config.yaml
n_layer: 22
d_model: 224
n_head: 4
n_kv_head: 4
head_dim: 64
d_mlp: 896
vocab_size: 2451
activation: "tanh_gelu"
norm: "layernorm"
norm_place: "pre"
norm_eps: 1e-06
positions: "learned"
qk_norm: true
attn_scale: 0.125
bias: "all"
tie_embeddings: true
parallel_block: false
init: "trunc"
init_std_qkv: 0.0359
init_std_o: 0.0
init_std_up: 0.0359
init_std_down: 0.0
optimizer: "soap_variant"
lr: 0.00701
lr_mult_o: 0.934
beta1: 0.95
beta2: 0.95
lr_head: 0.00473
warmup_steps: 70
schedule: "wsd"
decay_fraction: 0.578
decay_shape: "linear"
final_lr_fraction: 0.0
batch_tokens: [32768, 65536, 98304]
seq_len: 1024
doc_mask: true
train_tokens: 344700000
steps: 5541
dataset: "wikipedia_en"
Each number is 200 + 40 x the weight over its row's rms, rounded and kept within 0 to 999. Layers, rows and columns count from 0. The size before them is the row's rms in percent of the matrix's.

# q: layer 13 attention query, 256x224, rms 0.296, rows 47-62, columns 0-223
# k: layer 13 attention key, 256x224, rms 0.297, rows 47-61, columns 0-223
q47,104,138,217,132,303,271,141,257,215,222,227,179,194,154,197,124,255,176,188,162,168,166,243,174,131,186,208,264,230,190,215,130,166,244,233,174,242,339,155,173,177,239,209,225,155,174,140,203,237,202,200,238,261,146,181,164,190,134,200,200,207,278,253,110,256,233,221,283,250,259,162,172,252,179,177,164,230,230,214,186,188,213,100,185,233,148,236,180,159,162,183,192,155,212,108,196,227,232,211,208,157,201,197,228,158,180,211,249,199,238,211,191,136,198,214,234,210,216,216,157,218,161,201,190,143,236,217,221,203,177,200,234,141,231,183,160,190,191,205,233,201,157,253,234,224,192,187,183,277,202,224,138,215,180,135,177,181,166,248,230,211,224,148,129,259,207,249,199,207,168,185,178,259,164,260,175,210,190,301,151,236,269,206,203,204,167,245,174,147,149,180,227,180,205,157,166,195,177,239,237,163,243,281,250,164,177,221,266,199,186,149,165,214,110,206,231,178,220,213,232,200,151,238,209,149
k47,095,190,192,239,186,247,161,234,238,216,186,168,148,212,261,120,246,237,236,184,155,187,207,213,174,173,252,190,240,223,207,179,240,229,194,213,205,262,275,144,152,245,259,207,214,159,171,178,168,169,200,247,236,152,184,135,176,187,150,232,208,191,162,138,206,233,158,240,163,247,165,257,260,271,203,143,214,230,315,209,189,112,175,215,230,118,271,177,193,170,159,142,217,197,199,203,173,238,215,194,153,225,231,245,91,202,175,214,135,251,225,178,205,194,121,242,159,227,236,238,180,83,199,244,210,192,205,237,165,203,252,143,180,235,178,186,231,172,191,163,182,93,229,214,184,190,201,170,209,241,169,84,200,197,223,187,225,194,220,218,169,254,172,203,283,209,174,244,178,198,148,231,234,190,255,151,241,232,284,170,232,302,217,161,246,197,188,169,180,217,162,200,227,206,276,158,235,180,166,238,176,196,253,170,228,210,273,262,202,183,189,139,179,171,292,235,187,176,213,227,217,182,170,230,171
q48,105,164,254,225,220,218,191,268,191,205,229,205,174,239,156,181,187,319,245,208,185,218,219,177,173,158,174,262,204,173,249,245,189,192,247,178,174,199,134,258,153,177,185,170,152,191,148,197,127,228,203,192,215,241,201,163,249,192,282,247,172,247,216,179,220,182,167,224,254,266,246,221,210,185,238,179,254,201,110,195,169,210,236,285,186,199,229,152,139,188,142,207,204,177,249,143,239,187,235,257,203,202,195,181,185,225,215,221,233,328,235,153,181,202,212,201,190,189,201,166,131,249,295,195,189,166,245,182,179,196,198,193,147,155,199,243,168,284,196,234,248,260,203,188,208,199,159,239,220,296,217,153,184,221,287,170,196,145,252,204,208,248,242,272,241,253,215,254,225,189,210,202,131,183,201,188,144,196,291,180,208,168,174,191,230,244,192,198,182,206,206,114,150,203,290,185,212,171,214,216,176,194,122,142,216,255,193,155,138,226,187,160,187,208,235,277,179,185,202,198,253,114,248,134,120
k48,102,223,191,248,220,240,122,287,220,183,242,217,178,161,150,177,227,235,278,163,198,188,263,159,233,124,236,202,264,233,239,226,212,184,229,206,129,197,183,235,162,180,221,194,187,166,199,213,132,230,136,161,132,181,255,206,200,206,271,294,213,203,226,240,192,198,146,173,184,199,226,171,168,298,153,147,203,189,155,175,266,113,224,275,144,166,226,172,158,204,181,237,161,226,199,192,191,206,205,203,222,232,166,227,260,161,202,181,258,209,166,123,242,134,251,196,181,239,205,183,199,265,314,208,208,171,225,164,172,188,226,225,231,248,176,178,223,248,154,210,197,178,184,292,153,211,206,210,236,175,183,201,127,201,240,179,193,186,208,217,247,213,241,212,164,206,210,239,161,203,217,233,169,288,156,273,204,151,191,121,245,196,187,162,116,172,223,202,224,198,165,188,201,160,223,144,182,204,193,185,207,224,129,177,225,226,175,134,192,182,192,159,223,171,300,221,202,148,221,83,207,113,130,150,139
q49,105,110,190,165,222,281,219,253,146,161,207,158,256,205,205,202,154,182,196,187,217,153,198,197,128,213,222,179,183,179,158,200,150,242,226,213,200,224,203,191,309,243,228,227,174,246,233,231,137,277,145,219,188,203,278,220,178,259,216,187,210,229,135,228,229,155,157,217,276,279,174,216,183,210,181,179,251,193,178,148,245,175,326,217,278,195,207,201,224,177,258,239,241,242,215,189,190,166,139,167,174,216,154,175,128,182,196,137,240,161,167,199,84,185,170,184,197,132,177,219,191,226,153,205,187,170,222,179,202,224,225,187,175,199,162,205,102,226,245,177,183,188,197,213,112,75,170,242,203,182,192,225,180,182,136,302,234,210,253,202,248,199,180,202,219,214,207,205,198,274,182,186,234,215,232,252,214,221,209,182,175,203,208,221,236,159,220,149,234,201,202,163,95,143,157,212,188,294,200,172,167,197,181,171,163,187,235,248,165,164,265,144,305,151,217,216,195,206,187,190,185,143,203,170,225
k49,098,237,184,241,139,246,174,287,156,248,189,140,146,190,198,215,149,208,183,221,250,217,197,272,192,264,268,121,172,194,184,196,119,214,252,177,216,248,226,178,198,253,194,257,161,211,218,179,213,208,164,239,213,209,296,232,187,257,209,190,218,147,165,252,183,177,132,197,193,240,157,162,251,160,174,190,200,154,152,124,194,152,271,238,271,223,185,258,278,251,203,240,261,207,243,158,203,162,159,170,199,212,199,225,241,171,168,127,227,173,205,272,196,190,184,191,219,123,244,218,157,235,190,229,194,201,134,217,170,249,286,177,162,204,205,247,200,201,204,165,201,245,215,160,139,206,169,306,207,185,167,178,287,183,205,265,250,170,174,213,181,210,173,242,182,236,259,189,222,245,148,215,197,233,150,221,174,129,235,189,238,176,191,226,225,199,273,209,128,147,207,197,175,162,189,130,132,230,210,209,128,200,226,195,209,200,196,170,183,251,240,126,279,143,251,261,176,218,179,161,246,99,216,194,226
q50,096,215,191,222,211,176,174,182,160,165,299,254,245,213,212,188,168,182,230,199,162,185,199,259,244,196,222,115,188,202,224,178,164,164,172,169,165,218,205,241,191,253,141,156,275,227,145,221,231,220,203,159,224,229,131,120,216,202,174,175,246,231,215,255,148,224,191,168,224,164,200,227,169,164,177,235,171,169,171,148,199,179,154,172,215,162,207,280,122,224,248,226,180,248,235,243,152,197,197,147,271,215,211,220,231,295,236,213,222,196,184,196,206,164,192,224,224,244,292,168,229,190,247,193,142,176,251,203,238,185,246,255,157,175,211,171,205,181,202,179,157,189,182,152,118,207,199,211,152,273,177,183,196,202,275,286,187,87,176,172,209,237,163,162,185,265,163,196,242,209,140,218,191,165,125,219,227,224,185,205,207,198,225,161,308,154,239,207,241,273,163,150,218,220,191,187,234,210,185,198,163,307,211,259,271,199,204,206,160,161,235,250,144,205,167,148,282,156,239,219,195,320,223,156,145
k50,109,192,183,187,230,201,166,255,220,219,298,252,201,193,271,196,146,148,213,194,150,123,209,292,220,150,169,210,191,206,234,195,204,142,232,220,125,196,156,230,172,253,104,192,222,188,120,168,194,236,199,144,201,140,135,180,195,183,126,151,251,184,240,240,160,221,167,219,236,174,171,203,169,173,204,327,181,196,143,158,232,181,168,203,246,179,235,260,202,252,152,228,213,261,204,229,204,192,177,105,235,240,183,256,130,278,185,234,161,248,200,230,163,207,218,241,251,210,237,209,199,243,169,208,202,152,256,143,200,229,260,245,160,215,160,215,152,169,199,218,247,234,237,189,155,223,188,190,153,230,196,188,112,193,284,218,177,136,189,194,223,220,227,252,183,197,169,228,269,184,187,298,156,171,152,201,208,217,182,214,217,210,180,163,328,184,260,191,155,263,198,104,196,245,160,225,237,203,218,186,194,254,182,239,222,207,175,190,150,193,228,187,200,186,172,204,223,154,208,258,188,268,215,236,133
q51,108,191,186,169,172,149,262,237,203,232,174,239,206,256,210,191,207,166,133,123,172,293,225,240,227,250,250,171,222,170,209,161,218,139,145,208,184,234,207,254,257,231,202,230,238,172,155,195,190,130,191,192,199,233,209,211,152,194,181,212,287,224,287,216,251,132,141,186,204,263,187,180,178,177,254,228,256,239,173,225,120,224,178,267,194,165,226,267,233,144,215,147,232,162,217,136,174,144,144,171,162,184,227,287,267,222,220,193,184,220,151,257,174,171,198,227,107,234,132,219,185,157,230,186,215,208,230,194,151,222,250,229,149,218,219,234,219,229,202,162,154,181,258,166,156,184,263,184,240,187,207,133,211,165,187,155,214,214,173,173,159,220,223,159,216,165,145,267,280,248,206,240,194,153,217,160,210,195,288,152,224,201,157,217,149,275,174,247,191,155,206,244,263,258,210,187,164,194,165,187,160,200,116,234,198,232,187,252,180,185,134,149,262,151,270,163,180,218,182,141,206,215,135,209,125
k51,104,230,245,163,207,130,164,202,194,195,205,257,220,171,203,140,139,179,207,160,174,191,261,211,190,263,288,149,199,145,184,160,140,200,169,202,246,212,133,231,233,226,191,196,214,137,207,216,212,146,193,247,190,259,158,181,154,200,146,231,180,244,192,215,232,210,153,198,256,263,237,155,258,202,218,196,230,171,240,226,194,187,144,205,203,161,279,215,185,192,227,168,228,189,210,217,128,190,212,175,176,230,203,180,222,198,184,276,207,134,148,250,190,172,192,217,143,300,166,183,181,107,172,221,153,227,212,223,242,201,167,160,120,293,248,198,240,155,191,182,146,151,210,175,234,200,213,202,313,160,207,222,282,225,215,259,187,246,230,181,176,177,157,261,207,189,141,249,313,235,204,238,160,220,210,207,142,195,225,119,229,227,203,259,163,285,183,243,229,216,263,257,198,242,189,135,182,248,124,237,161,169,165,199,158,219,182,210,169,217,177,175,228,176,227,199,116,173,180,93,216,170,223,228,129
q52,102,271,185,137,176,192,204,191,149,208,205,299,218,232,221,203,202,145,188,249,253,181,111,200,247,150,146,209,186,171,185,229,238,230,270,224,173,200,95,191,265,177,190,217,188,245,177,299,234,201,275,185,178,155,172,285,175,165,185,274,175,259,177,287,179,193,194,172,209,220,195,215,206,190,154,193,186,236,218,186,181,208,262,199,239,191,217,168,199,208,270,226,228,204,270,224,105,183,147,164,247,209,213,219,217,166,187,200,211,176,228,210,201,185,267,168,198,213,90,194,162,210,225,204,129,253,207,191,205,165,252,198,195,209,209,189,272,209,112,174,254,222,255,176,278,201,154,200,160,244,194,65,150,206,208,222,114,262,225,166,290,208,205,179,263,217,226,167,210,171,236,195,204,185,264,203,280,214,184,178,162,207,210,198,214,159,177,245,186,154,231,173,223,194,147,246,218,185,286,181,231,156,183,220,243,282,237,211,173,281,185,239,206,221,234,147,212,207,233,223,197,262,163,214,151
k52,106,273,195,173,154,140,210,159,122,228,169,309,186,219,235,150,164,173,227,309,213,183,183,252,254,168,166,195,179,139,201,258,243,110,176,244,206,208,180,232,267,200,170,194,221,223,148,223,241,215,227,204,204,161,213,251,227,206,190,251,240,158,171,299,205,231,179,200,180,249,175,152,159,198,181,170,187,175,167,209,163,146,192,192,263,217,252,257,180,244,187,180,210,173,282,217,169,191,186,167,134,227,232,162,216,202,129,155,196,197,250,196,190,228,197,168,202,193,96,208,174,195,161,163,161,239,202,153,194,214,214,213,140,198,249,202,244,187,149,218,228,249,218,121,189,241,155,125,167,253,192,102,143,121,149,226,154,230,238,203,249,220,200,239,216,161,232,158,169,205,161,231,195,169,246,303,222,213,231,217,185,183,205,183,220,192,166,272,214,172,244,239,228,251,193,177,197,103,220,218,193,136,117,199,236,270,225,207,215,269,212,229,204,223,258,156,233,175,193,190,90,215,170,244,189
q53,104,161,267,209,134,231,242,253,191,136,234,265,235,249,325,217,215,274,189,211,201,142,205,230,192,113,211,194,211,132,259,209,202,207,225,189,187,164,263,278,160,197,177,216,167,195,213,207,253,211,193,212,175,156,239,230,206,165,231,211,141,227,223,180,179,238,191,152,242,210,192,220,237,179,109,129,133,161,247,191,257,192,196,171,196,116,246,126,232,205,214,162,272,224,185,184,259,260,159,147,238,149,145,202,263,197,261,212,203,216,220,148,201,222,176,182,169,214,198,224,186,247,203,221,133,261,189,283,217,236,204,277,171,240,259,184,186,169,210,215,127,182,218,234,160,223,215,147,232,218,261,189,254,191,194,173,276,167,190,229,246,238,113,173,229,163,251,221,187,219,190,156,164,169,181,242,229,213,177,215,220,233,230,173,116,154,185,143,170,258,199,152,279,274,168,162,122,203,229,210,245,185,148,200,124,226,172,269,201,223,192,281,222,229,228,214,207,182,155,188,215,206,209,141,204
k53,107,274,272,235,131,194,216,206,148,100,201,213,211,216,276,247,143,229,222,263,211,139,260,211,189,122,204,147,197,232,200,152,178,165,220,217,190,197,240,265,191,209,223,171,151,216,164,207,237,198,209,203,178,157,294,237,156,240,186,223,230,216,201,226,183,167,201,172,239,255,158,210,173,175,221,112,155,169,181,186,220,173,211,191,248,126,215,185,268,246,224,153,251,197,172,163,225,234,235,210,244,183,201,191,282,134,247,248,219,239,183,190,186,262,204,146,182,264,211,193,169,230,193,184,181,200,205,201,222,276,227,256,184,247,240,178,208,191,203,189,173,173,207,193,180,196,130,141,242,226,188,122,215,184,213,164,260,158,191,203,220,260,152,215,203,156,234,221,183,103,227,223,110,161,246,202,206,181,166,255,222,231,220,142,140,217,154,103,144,246,197,162,214,161,183,236,113,272,208,251,241,147,202,183,124,226,302,170,164,264,183,279,255,206,253,199,238,179,190,196,216,145,167,145,180
q54,099,179,179,210,106,221,259,177,258,245,142,211,205,214,156,222,177,221,222,210,212,176,209,200,216,177,126,234,180,239,301,255,152,249,233,245,242,234,129,204,219,257,198,156,190,223,227,140,159,191,250,203,212,152,150,210,204,228,200,212,168,204,188,266,243,206,182,136,215,209,182,189,204,184,180,179,206,151,206,148,281,290,223,219,180,291,171,104,185,158,195,200,240,135,202,218,171,185,211,206,225,189,186,207,164,283,138,219,201,221,159,205,227,205,209,172,216,124,248,150,211,158,185,217,171,158,155,221,202,206,196,143,208,175,179,100,158,188,256,246,156,152,219,228,234,161,163,221,206,189,110,218,230,194,165,190,202,214,255,198,123,134,256,178,223,163,207,250,156,249,239,177,141,208,136,265,173,222,197,126,229,306,297,225,101,207,232,219,207,282,135,236,174,269,214,226,180,222,212,182,240,213,211,146,240,214,222,175,196,203,202,138,164,165,241,210,163,155,210,233,292,194,198,186,163
k54,101,205,169,265,192,198,192,183,280,208,166,132,192,258,186,145,207,227,235,177,188,244,182,134,240,221,181,226,126,210,189,120,169,277,200,169,229,177,240,171,251,203,274,240,270,219,220,211,122,162,185,174,192,260,219,187,222,216,235,210,151,228,184,190,273,193,247,88,162,179,153,148,220,230,166,182,254,218,258,175,210,316,177,220,127,200,185,156,240,168,218,239,195,190,201,258,172,217,247,236,260,167,206,170,105,239,145,153,213,176,197,272,215,213,147,128,158,223,158,91,223,229,249,190,179,146,179,237,243,219,183,181,224,143,195,126,182,204,224,193,204,134,210,227,220,207,207,252,147,178,187,241,234,131,220,164,196,217,257,172,123,106,278,255,169,195,170,247,200,208,212,173,218,175,227,235,148,147,247,148,225,196,258,227,146,260,184,199,206,238,127,220,212,166,193,233,170,180,197,189,215,226,258,172,179,179,277,239,198,213,260,151,184,209,175,235,246,179,214,234,184,174,232,206,220
q55,096,285,213,171,178,151,200,178,220,200,215,155,188,235,174,223,171,230,127,231,226,143,197,168,203,231,152,228,163,174,130,239,173,179,156,140,175,107,165,183,157,183,203,191,162,195,165,154,193,225,176,190,223,187,163,185,197,179,187,232,178,172,180,280,177,244,249,219,161,172,215,204,226,225,273,133,190,258,216,257,216,199,296,293,206,236,227,239,149,165,183,194,237,186,221,178,130,191,205,220,144,189,188,166,185,251,179,188,272,209,235,170,253,206,242,237,271,224,275,228,211,150,276,156,168,169,219,165,227,201,164,186,304,227,230,175,186,135,237,194,193,179,163,135,240,222,206,239,240,198,201,161,236,194,248,250,214,212,272,232,109,207,204,242,213,185,150,229,258,159,199,164,241,191,199,187,163,220,197,156,178,171,254,210,229,122,190,298,288,149,197,226,176,257,131,269,128,226,232,200,223,150,188,256,192,143,152,266,217,219,187,169,255,211,217,188,184,225,259,213,293,134,260,163,252
k55,100,256,219,140,201,134,237,197,202,169,214,165,177,249,191,239,162,178,164,240,194,205,226,197,207,150,177,237,171,208,109,190,149,168,213,185,188,214,197,201,210,196,166,264,147,165,247,209,173,149,190,154,212,111,246,181,218,177,225,189,229,225,165,230,188,171,299,247,183,222,233,202,173,215,264,120,222,253,237,249,240,243,180,225,206,229,220,237,209,121,222,174,184,165,223,181,189,307,213,257,221,146,244,203,115,222,192,176,263,260,261,155,233,231,191,266,271,195,163,211,244,198,163,186,244,181,178,173,179,199,206,215,205,228,186,215,240,141,286,268,248,198,196,211,190,259,200,201,238,106,214,203,192,171,191,229,135,267,292,198,223,135,210,233,180,169,121,262,221,135,234,131,243,176,238,199,150,279,185,195,145,140,189,225,227,162,176,272,223,174,191,233,189,175,185,201,175,116,192,183,140,130,179,224,169,171,128,203,159,238,233,149,287,191,169,178,186,213,198,186,239,126,216,184,283
q56,086,297,215,212,198,201,256,286,172,162,182,156,245,280,170,242,244,187,186,262,219,256,220,199,211,151,206,130,209,204,175,213,291,239,225,242,221,215,209,240,225,210,258,142,218,175,171,226,210,203,201,195,162,210,258,210,210,159,196,179,209,207,190,239,177,239,238,200,220,295,193,187,207,242,153,195,153,191,219,239,241,218,207,163,175,223,149,252,202,158,216,221,266,232,203,198,203,238,169,264,234,221,192,117,168,250,191,249,273,203,269,220,178,59,285,218,239,211,127,232,246,232,127,214,152,127,130,152,230,191,213,175,230,240,200,274,233,265,266,171,224,272,167,178,231,259,251,168,195,133,197,166,170,208,213,131,236,241,146,237,161,247,183,163,195,238,206,178,161,197,208,152,224,152,189,168,173,191,224,216,245,217,180,187,155,149,118,212,195,206,165,170,203,247,180,162,173,183,208,166,213,195,180,174,129,223,232,142,201,219,233,178,205,164,264,98,194,161,177,179,256,265,218,236,125
k56,089,254,232,245,196,212,228,221,164,225,185,115,210,186,197,265,210,111,176,240,240,291,213,211,231,186,122,133,235,213,174,208,244,214,188,223,163,220,248,251,213,207,216,137,180,212,198,232,184,240,200,186,192,237,238,270,191,239,168,191,204,182,206,194,141,242,197,161,233,246,184,141,193,326,196,167,151,151,166,218,257,161,203,161,223,203,170,253,229,194,172,249,230,221,223,196,214,246,191,227,243,201,219,162,139,192,258,254,259,222,226,216,271,103,246,151,240,179,150,216,188,111,212,218,184,176,227,185,288,202,183,194,183,223,285,186,220,227,238,171,147,255,126,132,179,260,107,185,198,167,239,166,187,184,168,170,227,215,206,180,245,232,191,149,173,164,240,210,180,230,204,122,178,187,174,198,139,201,184,183,295,251,129,158,124,148,173,167,210,164,178,137,199,302,155,199,231,195,276,199,177,188,137,184,193,262,213,225,176,171,310,164,216,151,177,159,158,194,176,201,203,219,205,210,168
q57,103,157,244,143,215,236,202,206,182,190,208,191,199,267,241,253,234,210,284,192,150,229,215,199,295,157,198,222,170,234,165,161,183,221,187,247,243,172,177,154,206,266,134,216,124,179,228,213,182,180,146,225,268,188,209,214,243,199,141,234,194,174,218,149,223,228,195,158,175,256,129,210,138,201,231,224,144,262,114,194,154,216,152,237,159,240,232,189,200,189,216,173,276,246,228,278,183,194,164,205,193,144,231,227,254,297,197,139,206,158,182,287,236,203,139,275,250,261,208,229,244,245,196,238,244,77,224,219,272,251,181,187,250,176,203,187,197,217,247,220,303,148,207,134,185,215,210,229,225,238,195,200,185,265,192,204,242,199,160,187,247,186,227,221,191,201,194,202,171,133,151,230,203,173,185,214,191,161,224,225,171,233,186,153,177,173,142,241,243,175,166,253,234,212,179,172,139,239,266,218,188,199,238,108,192,250,211,209,208,177,231,272,199,235,291,256,237,220,221,136,220,250,187,214,125
k57,099,204,218,163,188,181,180,177,208,227,184,133,176,239,237,195,186,219,219,183,220,245,185,175,219,110,182,161,134,288,175,172,192,200,118,217,205,154,190,204,169,215,175,165,209,184,146,208,222,134,201,189,190,155,208,185,145,181,161,277,296,256,206,269,217,180,187,243,85,197,143,193,179,173,232,222,216,245,160,177,94,225,171,201,189,206,222,183,203,161,269,176,210,275,231,260,176,179,234,178,198,184,228,211,165,246,156,108,186,163,222,263,170,252,125,239,218,218,250,197,283,247,236,182,259,171,277,192,245,247,218,181,244,90,224,189,184,196,205,184,197,203,142,167,212,227,165,202,193,209,182,196,194,240,137,247,156,177,210,161,211,161,216,223,224,160,238,206,176,188,180,240,171,179,145,267,170,267,176,253,168,157,196,187,145,138,194,198,210,207,162,229,240,282,194,177,169,300,217,245,231,114,256,161,236,238,241,145,173,153,263,239,203,257,260,247,235,215,230,120,192,226,197,210,136
q58,102,179,95,230,226,247,161,189,195,198,154,200,204,162,137,221,147,172,235,200,203,192,136,183,190,185,161,139,197,282,157,293,243,198,232,198,202,210,202,207,222,148,169,229,185,203,177,166,204,274,257,231,161,185,211,144,207,165,224,140,226,146,243,292,225,225,290,265,184,169,242,246,177,222,148,174,186,295,193,199,169,226,274,193,178,230,196,208,227,165,123,104,119,175,201,160,216,268,163,270,180,196,192,265,102,228,287,208,269,170,185,158,202,208,129,219,203,161,163,291,215,104,167,176,249,195,195,211,229,140,195,192,284,187,225,177,219,252,242,170,206,208,174,216,226,202,198,194,212,271,149,226,294,210,173,126,151,254,255,189,196,236,193,266,242,214,231,227,176,185,164,229,192,139,175,222,160,267,188,166,217,224,190,179,240,178,259,247,231,181,134,222,179,208,195,182,183,188,224,196,173,210,158,232,255,151,199,220,191,264,211,198,199,256,167,249,214,207,192,225,191,186,212,253,189
k58,106,149,127,213,269,195,136,219,211,233,172,196,235,209,182,204,190,143,155,185,208,218,98,177,247,272,213,197,185,275,229,217,228,182,184,204,171,176,181,157,153,187,217,225,182,221,204,182,199,277,263,200,106,190,238,179,277,149,177,197,178,142,191,247,228,245,246,211,208,160,221,310,191,246,98,72,140,242,198,236,200,200,235,179,188,248,220,199,221,241,181,185,203,138,151,185,203,182,126,209,149,210,152,238,150,289,218,213,263,151,174,213,307,164,222,170,166,178,137,232,131,142,260,166,201,229,220,242,211,148,210,171,289,230,135,226,236,192,274,165,178,214,210,239,124,208,222,208,204,205,157,223,252,199,200,187,249,208,169,195,185,252,187,213,200,165,225,237,194,209,172,198,229,129,164,152,201,224,234,188,191,208,224,212,224,187,209,281,259,237,226,221,200,169,196,140,187,218,269,124,169,245,194,237,160,165,169,258,249,249,231,206,173,201,184,234,241,231,142,183,176,206,129,222,234
q59,107,204,151,218,189,180,142,226,215,200,254,125,237,188,183,244,194,208,230,207,214,94,245,169,181,196,185,169,219,135,233,212,184,246,237,161,207,146,148,181,275,216,200,253,246,223,184,153,189,200,212,250,239,198,176,204,200,185,231,158,204,162,198,239,193,212,213,189,158,274,227,252,149,244,257,221,168,221,194,230,286,215,219,133,212,256,236,230,197,143,174,253,200,178,166,223,288,204,205,190,216,169,203,208,162,171,168,208,244,214,166,230,250,239,179,230,215,204,218,188,227,179,241,193,203,257,198,205,174,250,267,152,78,196,211,195,143,261,177,246,111,152,185,222,186,259,155,240,211,197,217,213,200,190,163,253,223,282,108,223,172,218,234,261,200,98,135,169,252,230,184,193,188,281,133,186,167,193,133,175,246,195,196,199,123,221,207,272,201,174,255,156,184,178,263,113,210,190,174,193,177,220,231,191,224,232,143,139,236,204,176,161,313,160,152,207,134,159,143,167,156,239,226,187,283
k59,115,179,193,176,165,124,249,242,252,141,276,167,214,185,255,240,190,235,238,159,202,166,226,206,180,187,128,175,255,197,200,215,189,244,200,224,202,164,236,198,207,114,160,217,223,226,184,115,231,193,133,268,226,236,192,214,165,178,221,147,211,204,195,248,171,150,164,236,223,249,203,205,235,253,267,261,140,119,237,259,244,224,241,180,173,234,134,305,173,177,209,184,216,179,198,169,249,236,247,221,204,188,183,200,178,182,204,205,246,189,206,253,174,216,190,217,207,247,217,183,222,175,159,184,236,216,136,141,198,246,320,175,167,147,234,169,187,214,212,233,127,217,206,143,204,172,174,231,194,164,138,177,172,196,173,232,196,298,143,229,166,286,225,174,145,161,135,198,210,243,150,152,138,253,119,129,191,224,113,210,177,198,201,231,189,193,266,267,177,205,221,164,184,142,303,171,167,171,159,196,156,221,224,196,188,186,199,131,240,185,183,168,252,98,191,220,153,277,199,163,239,193,180,191,219
q60,096,163,236,182,176,262,197,187,180,202,213,184,127,230,235,158,228,203,210,232,178,229,204,201,170,188,154,211,208,161,144,206,177,204,119,157,204,209,200,205,259,139,207,181,147,188,204,219,242,186,269,212,173,165,213,259,239,239,156,201,240,190,175,254,212,236,214,163,143,261,208,184,228,103,173,222,259,221,186,221,207,232,184,142,177,188,249,231,199,202,218,180,150,217,168,257,210,235,173,159,151,235,242,213,179,184,157,132,139,183,167,230,208,176,177,128,219,275,222,216,231,240,172,171,186,250,194,200,219,205,250,189,258,189,118,237,163,308,199,176,233,166,206,98,148,171,239,287,171,129,216,155,220,215,202,169,134,238,246,212,188,148,285,178,287,271,178,254,223,317,205,206,225,119,206,168,164,142,213,201,258,210,186,194,213,166,125,150,158,142,190,207,168,205,176,112,169,137,160,294,263,225,131,217,146,197,163,266,180,164,215,218,219,172,177,239,171,217,258,201,223,181,137,194,206
k60,091,192,238,130,210,199,169,168,140,214,187,155,196,231,252,197,169,207,219,121,250,245,203,184,228,210,199,233,109,203,245,185,154,231,224,172,208,263,231,142,227,162,292,133,140,227,207,239,222,161,237,251,157,186,143,227,182,174,135,175,283,161,248,210,297,201,202,204,127,309,215,176,204,154,159,233,206,148,142,205,203,238,124,219,218,171,216,257,193,193,246,190,131,220,168,155,221,99,100,202,303,218,260,195,165,203,160,192,111,250,169,224,211,131,231,186,190,231,232,214,237,267,143,158,214,205,242,217,211,216,241,229,191,186,109,246,196,277,152,204,231,261,220,220,192,159,180,184,207,230,204,205,176,196,182,207,166,209,253,229,186,193,213,215,243,193,213,237,189,222,211,244,158,207,217,168,157,157,183,160,255,219,254,216,279,197,209,145,219,198,210,222,135,168,206,257,147,178,201,233,178,238,157,183,189,230,185,215,241,184,230,263,298,196,187,202,217,223,290,178,231,151,214,156,170
q61,100,233,130,198,225,160,149,235,193,217,241,149,260,191,173,251,213,212,279,137,207,205,158,229,146,217,182,163,120,186,159,199,141,130,183,174,268,170,231,171,184,234,283,106,219,217,132,203,171,163,179,244,178,167,317,174,240,223,170,234,240,189,273,195,238,139,194,210,218,217,144,228,228,283,213,163,195,193,177,172,191,153,218,179,262,249,134,112,183,191,232,228,179,169,164,181,167,200,260,247,140,203,240,204,193,161,184,221,250,213,180,92,228,181,173,187,164,183,209,195,225,205,206,146,234,189,204,177,185,222,307,226,207,213,255,206,223,180,152,224,245,159,228,240,207,154,189,193,295,249,201,161,143,252,235,209,280,139,198,225,215,160,286,175,202,206,195,204,172,248,216,243,234,219,212,216,175,259,142,162,178,244,180,261,227,219,229,159,186,243,189,148,199,213,203,188,208,169,134,150,189,259,241,153,195,148,212,150,170,257,194,227,212,250,175,262,178,147,224,170,266,143,125,188,211
k61,098,203,85,243,213,194,207,271,196,212,240,157,284,204,123,246,203,221,219,183,208,265,274,246,180,162,211,109,173,166,192,154,170,161,164,187,274,231,193,136,224,202,285,209,200,164,201,198,170,250,191,267,219,215,240,176,190,211,169,236,155,154,237,165,175,199,167,209,245,209,221,184,239,261,197,213,226,178,165,173,177,229,198,138,206,253,162,89,162,264,247,211,217,196,164,211,242,253,257,219,197,264,173,247,154,184,170,182,227,185,139,172,276,170,159,165,181,126,247,243,245,131,194,183,165,182,205,225,255,291,214,228,237,127,200,173,194,256,164,178,228,199,252,186,190,147,176,221,289,173,169,139,199,152,193,126,282,188,197,171,253,163,217,123,192,117,254,246,207,196,204,210,202,211,268,244,151,192,150,171,220,156,289,215,227,196,194,155,192,225,187,191,228,207,178,139,146,166,125,217,189,213,159,177,217,176,126,238,225,192,209,224,272,221,166,230,210,168,218,189,262,197,212,193,204
q62,101,152,179,230,236,195,279,218,212,247,253,278,218,288,188,170,189,296,246,205,195,180,194,181,175,177,163,160,89,135,229,231,233,172,205,269,163,158,197,190,257,180,142,223,180,186,170,244,192,227,209,209,281,216,183,211,247,182,113,194,229,278,173,207,229,159,217,174,192,161,239,295,176,94,214,246,198,243,183,258,169,200,138,232,172,266,214,242,156,168,167,197,212,179,242,107,229,263,226,207,124,214,152,175,254,243,223,249,181,234,183,193,118,213,175,213,166,265,174,277,191,182,188,140,156,200,143,183,175,183,175,184,205,182,82,202,194,262,117,254,233,189,213,213,190,194,120,238,201,159,212,217,167,220,189,280,192,241,173,211,160,204,223,240,202,250,165,238,192,165,233,228,219,201,170,194,237,271,203,199,186,172,176,154,247,220,187,178,256,152,254,214,161,211,202,169,210,181,165,179,156,224,120,168,215,197,172,194,196,266,222,220,179,216,238,226,205,180,213,225,225,221,76,182,203